{"n_head": 2, "n_kv_head": 2, "d_mlp": 640, "norm_place": "pre", "norm_eps": 1e-05, "tie_embeddings": true, "init_std_qkv": 0.0238, "lr_head": 0.00758, "schedule": "wsd", "doc_mask": true}
Each number is 128 + 32 x the weight over its row's rms, rounded and kept within 0 to 255. Layers, rows and columns count from 0. The size above them is the row's rms in percent of the matrix's.

# layer 2 MLP up, 640x160, rms 0.118, rows 79-88, columns 0-159
size [ 96  94  91  95 100  91 103  99 100  99]
[[ 96 147 175 146 116  87  88 106  97  76 144 179  89 106 126 143 159  95 184 139 156 121 140 114 150 147 126  87 107 114  58 124 144 144 165 132 113 170 143 134 122 107  94 128  92 131  80 137  54  77 128 110 128 117  84 127 119 131 138 122 100 121 142  99 135 139  73 157 153  78  48  94 157 116  65 142 141 143  92 130  65 170 124  98  92 114 162 158 139 134 114 132 202  87  99 108 152  79 174 130 129 202 134 128 158 153 147 145 107 126 129 117 146 119 142 131 119 168 132 177 145 172 103 158 138 129 102 146 161 156  83 145 189 136 171 165 139  63 148 157 192  63 154 116 191  84  51 126 141 126  98 150 140 133 123 123 177  53 125 118]
 [ 75 145 152 143  94 117 112 150 127 133 166 167 138 131 135 104 119  64 108 160  90 158 150  98  60 118 130 178 117 130  82  97 129 155  91 169 138 112 132 108 126 112 113 123 167 166 112 109 112 151 208  90 164 160  80 109 107 105 141 142 119 126 128 140 109 118 181  82 100 154 226 102 118 108 112 121  97 152 188 103 138 153 125  95 167 104 112  55 157 118 108 100 143 114  99  98 154 118 175 198  43 153 108 160 147 129 134  99  88  98 129  87 142 133 154 124  96 132 103 177 120 137 117 149 131 132 103 117 116 133 108 144 152  72 136 117 168 160 114 114 153 130 116 101 189 133  91  99 131 195  53  75 181 142  75 134  69 196 113 171]
 [159 127 148 102 153 149 132 139  91 171 205 132 156 176 181 176 155 168 148 114  73 159  97 135 110 166 185 108  74  95  70 150 129 183 149 130 151 140 111 113  89 142 172 125 105 116 104  81 157 115 120 142  97  75 146  75 161  92 148 133 144 112 112  88 134  54 137 126 108 119 148  83 107 164 190  96  94 123 106  55 114  97 146 112 140 107 108 168 161 101 115  75 155 106 141 113 136  93 160  83  88 175 124 112 112  70 133 116 148 173 152  95 160 136 111 151 135 136  99  96 163 121 197 109 165 170  86 182 110  64 112 133 100 115  79 167  82 165  87 124 130  99 184 101 124 123 133 186 143 115 143  91 129 142 116 119 130 110 187 103]
 [118 154 181 196 102 144 142 145  75 125 130 160 153 103  73  86 110 136 115 175 122 109  84 149  99  89 106 118  89 146  51 138  92  89 144 103 160 119 132 114 103 183 135 118 110 110  82 107  94  81 136  92 131 108 131  98 129 112 105 170  98 113 156 115 152 116  83 112 116 141 107 111 154 107 155 165  56 150 113 165 149 151  89 121 138 152 104  39 113 152  88 170 145 123  94 144 133 141 134 138 124 116 151 135 140  56  97 134 145 103 167 175 139 155 154 144 140 153 106 178 116 126 121 172 148 106 100  91 174 100  58  74 141 115 169 223 159 155 156 145 113 131 160 154 128 132 205  92 173  76  87 125 151  80 189  82 128 119  92 141]
 [110 135 108 172 125 107 152 104 100  95  39 143 202 185 128 106 121 138 127  92 143  79 169 117 215 165 160 174 118 150 130 163 125 145 124 163 118 126  97  53 141 145 124  98 101 131 150 133 153  78 175 129 111 143 106 138  91 140 103 116 124  88 116  91 144 100  61 195 108 190 134 105 120  86 100 125 166 117 122 121  92 131 162 108 162 125 131 103 140 104  99 112 154 122 182 170  85 144 157  91 113 162 157 184 136 165 127 155 145 114  83 124 137  68 167 119 117  99 129 172 177 124 144 137 120  67 103  89 104 195 105  82 131 133  74 106  76 166 146 151 138  90 155 116 135 109 187 121 171  78 158  67 129  82 140 130 122 118 172 107]
 [ 57 101  71 107 127 105  72 124  92 120 187 177 148 221 117 147 102  82 120 125  59 123 144 151 120 110 130 120 152 130 111 108 129  56  75  99 144 159 150 152 133 186 131 168 110  65 196 106  80  52 176 132 122 134 127 150 120 127 170 197 145 161 129 123 163 132  66 138 155 140 196 139  98  89 155 131  94 142  93 115 126 125 108 123 110 102 110 122 128 140 106 142 196  97  87 113 142 145 135 128 120 110 100 138 112 153 168 174 110  89 182 139 180 127 139  83 149  90 173 134 149 158 117 158 150 121 116 113 106 126 135 189 118 173 111  88 119 121  89  84 119 147 110 116 173 122 143 132 156 197 100  88 148 131  93 154 139 183 138 149]
 [ 81 143  98  92 155 179  55 105 128 107 172 140 208 142 147 142 115 107 140 111 134  87 105 170 164  85 119 137 137 141 143 105 104 155 135 119 150 125  66 110 163 161 142 147 130  97  91 107 129 127 128 125 112 152  88 144 108 124 129 135 196 113 130 140  98 120 150 152 115 108 159 114 136 125 103 169 140 105  82  83 158 165 137 131 155 139 179 185 123 166 160  93  99  66 149  78 102 120 136  88 112 131  98 139 133 110 134 141 125 197 153  37 119  71  93 115 115 137 139 123 158 100 128 218 114 175 179  66 139 116 113 135 160 166 171 169 188 115 144 114 129 180 131 112  84 104 161  46 202 188 119 116 116 150 122 149 181 147 133 143]
 [ 67 110 124 136 126 111 145 173 118 122 149 170 187 107 152 184 183 104 104 145 170  92 107 155  86 138 152 175 176 164 130 115 146 132 161 161 125 107 132 137 123 142 109 185 150 106 123 139 104 125 188 110  60 126 115 139 177 140 113  80 124  98 100 165 155 123 141 115 135 115 220  73 128  92 118 116 120 152 158 100 104  95 155  74 109  90 143 114 177  78 124  75 154 140  94 144 130 111 146 127  92 135 103 106 129 110 140  92 111 147 154 132 211 166 107 154 151  24  57 105 103 155 122 157 118 154 151 184 107 157  85 128  96 129  84 161 101 169 107 123 190 157 121 165  95 147  94  94  82 121  60 177 134 143 145 129 139 116 101 113]
 [132  96 161 200 152 114 128 122 126 127 163 107 130 200 149  89  99 104 132 156 140  88 158 134 179 171 113 158 132 101  81 133  90 145 124  89 140  99 149 143  99 104 132 133 140 101 134 143 113 130 110 131 145 108 177 135  77  86  49 120  89  89 222 166 132 174  63 118  76 108 153 101 157 110 159  98 113 105 129 100 107 175 144  74 170  90 113 109 134 178 117 155 223 134 125  90 136 131 121 144 108 133 132  82 136 142 160 159 174 161 128 126 131  82 157 126 144 127  83 204 137 151 164 136 116 101 136 102 117 118  73 139 214  88 104 164 162 144 132 127 155  90 178 108 186 158 133 125 147  70 125 116 156 155 136 102  88  84  91 121]
 [108 115 147 204 133 166 138 171  91 117  92 137 150 139 159 117 130  71 164 153  54 153 129 117 102 143 144 117  98 130  61  83  83 117 107 115 131 147  97  82  95 201 130 129 107 179 188 115 137 122 159 146 179  95 138 180 126 150  77  80 150  76 153 103  80 127 145  95 150  59 163  82 107 144  88  94 182 114 108 103 183 124 149  84 114 173 131 142 149  87 133  96 189 100 128 160  79 134 149 101 118 115 123 162 130 116 116 107 183 108 142 138 136 142 131 127 102 156 118  94  97 172  94 151 146 143 158 166 150 106 107  49 168 126  97 143 121 160 172 155 121 195 136 104 120 125 109 111  82 168 141 130 115 186  71 170 113 168 122 161]]
# layer 2 MLP down (transposed), 640x160, rms 0.0794, rows 79-88, columns 0-159
size [ 97 105 124 102  93  96 106  92  94 117]
[[180  92 116  47  90 158 125  82 128  19 137  99  95  76  92 152 128 150 116  96 142 130  99 122  84  99 117 110 156 180  96 105 106 100 198 108 102  96 121  97 150 158 100 104 155 123 149 198  84  92 105 121 119 121  94 116 170 124 145 124 137 125 178 100 119 126 158 113 157 112 144 113 128 125  74 116 130 126  97 105 173 128 106 135 105 145 125 118 156 106 111 168 162 134  83  92 133 122 190 144 107 144 158 130  89 122 164 100 130  80 114 210 148  79 107  53 140 118  74 100 137 108 148 165  99 119  92 152 107 226 155 140 192 119 137 144 134 108 185 128 171 152  82 135 166 134 146 126 132  84 112  95 129 104 153 121  99  94 183 115]
 [107 184 177  87 148 111 106 146 145  88 142  49 176  94 136 110 120 149 151  98 188 178 152  98 137 129  60 129 162  86 121 152 188  95  99  63 107 122 146 112 121 152 127 155 137 107 133 128 197 143 159 115 113 125 151 102 112 131 185 134  83 158  82 159 117 116  99 132 125 139 137 143 145 147 119 128 126 149 160 147 120 106 116 143 101  96  92 112 129  84 148  42  83  99 139 142  90 138 140  63 166  99 154  81 156 114  67 174 218 144  85  97  94 124 101 145 126  52 140 107 133 103 145  86 125  87 132 138 143 116 104 183 128 160 139 159 105 124 154 188 150 170 160 180 146 144  76 181 143 152 133 157 176 122 129  81 156 151 155 134]
 [120 178 155 157 116 159  72 108 149 147 106 153 144 148 111  95 139 134 182 128 182  50 155 130 175  70  92 139 212 121 203  97 104  98 119 127 140 151 156 143 101  79 152 175 157 163 148 205 145 147 133 148 130 173 103 153 127 125 129 129 108  98 135 126 111 155 126 151 118 163 112 176 155  72 129  92  86 125  64  89 127 181 117 143 136 133 116 136 149 159 132 117 141 175  95 152 156 136 106  99 146 122 116  80 144 164 104 110 152  97  60 136 155 174 122 131 101 111 153 128 165  52 121  70 123 149 117 113 157 111 155  63 116 125 168 100  94 143 189 112  80 142  80  78 186 159 142 100  85 169 103 172 103 157 112 134 162  89  97 119]
 [145 146 186 127  55 187 150 124 164 154  79 128 125 121 182 142  94 132 155 108  71  96 147 202 106 139 142 115 210 198 108 170 142 117 142 136 137 116 176 107 130 178 190 134 148  44 195 179  92 134 140 119 153 131 112 130  94 111 187 119 128  59 148  94 117  76 192 118 120 136 189 122 127  87  84 129 122 103 133 110 177  98  71 143  47 110 150 137  55 134 127 134 157 114 145 113 137 124 119 121 154 110 111 182 147 155 125 125 148 129 113 134 107  85 132  94 130 204 140 145 166 109  79 115 152 161 127 118 133 127 109 103  83 107  79 100 110 143 103 118 134 155  94 129 150 153 116 154 119 149 144  80 147 132  86 144  96 135 137 144]
 [132 105  73 127 178 151 118 127 167 123  82  74 114  78 160 183  98 181 115 141 131 139 133  56 110  94  85 136 128 161 159 136  91  90 122 133 125 127  86 150  39 109 153 140 173  96 137  93 184 158 170 143 162  83 120 123 120 106 109  84 109 180  98 151 126 116 130 100 151 131  88 102 138 105 166 132 127 115 139 113 140 149  86 105 185 103 135 137 101 154  35  82  96 131 109 132  90 178 143 137 128 103 164 142 103  88  74 197 137 119 121 164 185 135 185 131 119 135 162 130 111 170 166  94 136 163 121 149 115  91 140 137  78 133 146  66 178 109  94 147 171 167 150  85 132 115 161 147 134  84 172 146 108 127  64 150 118 101 104 195]
 [120 115 146 166 122 105 142 151 137  84 109  94 159 102 137  93 114 166 135 125 154 107 172 114  95 129 122 106 134 150 141 117 150 163 161 180 158 117  97 130 102 108 115 180 186 143 163 122 139 148 136 148 136 153 161  65 147  87 173 183 200 110 142 169 135 126 152  64 108  89  96 117 122 117 131 113  93 129 162 106 130  97 156 111  94 202 143 155 123 128 119 145  71 157 177 145  89 130 160 105 136 120 172  73 123 138 143 104 241 159 167 177  90 124 176 111  82  66  73 141 101 108 143  30 126  59 112 138 173 138 142  73 131  91 101  94 136 144 145 165 165 119 114 147 137 108 117  46 103 156 145 117 112 105 125 114 148  81 126 148]
 [112 112 104 139 146 141 132 163 118 149 151 130 145 166 154 120 129 172 129 132 126 118 118 139 125 131 163  67 139 143 143 124 176 125  73 178 160  51  73 161 225  46 205 137 102  98 118 149 107 159 164 206 181 169 170 192  83 108 118 111 146 132 123 124  84 152 111 130 115 133 146 133  95 171 168  50 172  96 135 138 159 153 123 128 106 126 191 146 106  66 120  99 165  97  88 165 177 116  62 176  74 130 137 116 112 109 133  96 124 123 134  92 113 152 107 157 117  39 152 106 168 118 143 125 123  97 144  99 125 153 167 133 147 125  94 121 161 101  86 144 100 122 125 157 151 126  94 159  80 164 145  93 110 104 128 150 131 138 102 144]
 [108 187 123 136 100 122 186 173 125 119 183 136 148 102 145  98 132 130 150  93 126 154  93 204 172 116 151 142 110 171 145 142 115 119 103 127 144 127 114 117  94  73 162 138 142 175 177 134 172 112 121 155 130 100 156 164  96 149 126 149 126 149 131 212 167 153  92 115 104 125 102 105 123 108 171 163 102 170  82  47 152 150 204 109 152  61  71  78 142 179 128 120 159 120  75 129 110 165 138 105  80 149 123  81 122 112 142 145 230 150 122 152  99  83 115 116 162 101 128 136  84 145  91 145 133 113  89 111 116  66 157 135 155 104 147 112 116 142 157 140 160 146 174 145 105 119  91 199 158  78 128 132 164 133  70  87 162 160 142 132]
 [166 105 112 181 105 114  92 172  93 131 138  90 101  68 168  90 104 163 218 139  83 144 160  82 152  89 114 123 150 168 123 118 131 189 158 138 146 140 120  92 126  63 192 153 113 115 157 149 136 163 110 160 194 150 118 123 149  67 103 158 110 161 157  78 118 156  98 151  83 142 154 120 149  94 178 109  86 110  69  96 144 128 127 126 171 112 115 121 104 114 166  88 106 118 121  81 168 147 111  86 152 153 159 117 156 143 126  71 146 122 101 150 115  84  41 154 164  95  97  79 141 131  77 157 100 100 140 128 174 158 117 191 167 112 140 155 131 167 150 142 156 150  80 192 117 119 163  81  98 126 131  81 112 151 114 133  86 156 128 105]
 [ 86 210 105  84 167 131 110  67 161 104 174 117 127 171 162 143 129 134 106  64 208 117 113 153 170 161 147  83  63 134  95 104 152  78 107 106 113  47 179 126 132 139 162 130 173 165 164 161 134 134 136  90 176 155  98 135 165 156 108 148 104 112  75 117 122 121 168 177 115 104 137 147 120 132  89 133  61 127 119  81 147 111  95 164 108  99 161 147 170  95 121 146 122 102 111 135 115 111 124 135 140 114 161 124 101 122 106 143 163 146 111 124 150 104  95 138 167  87 208 124  91 113  41 136 160 144 118 189 101 179 177  88 145 120  87 158 153  73  88 161 111 125 132 151 144 125 113 147 114 127 179 156 115 136  92  91 118  68 138 153]]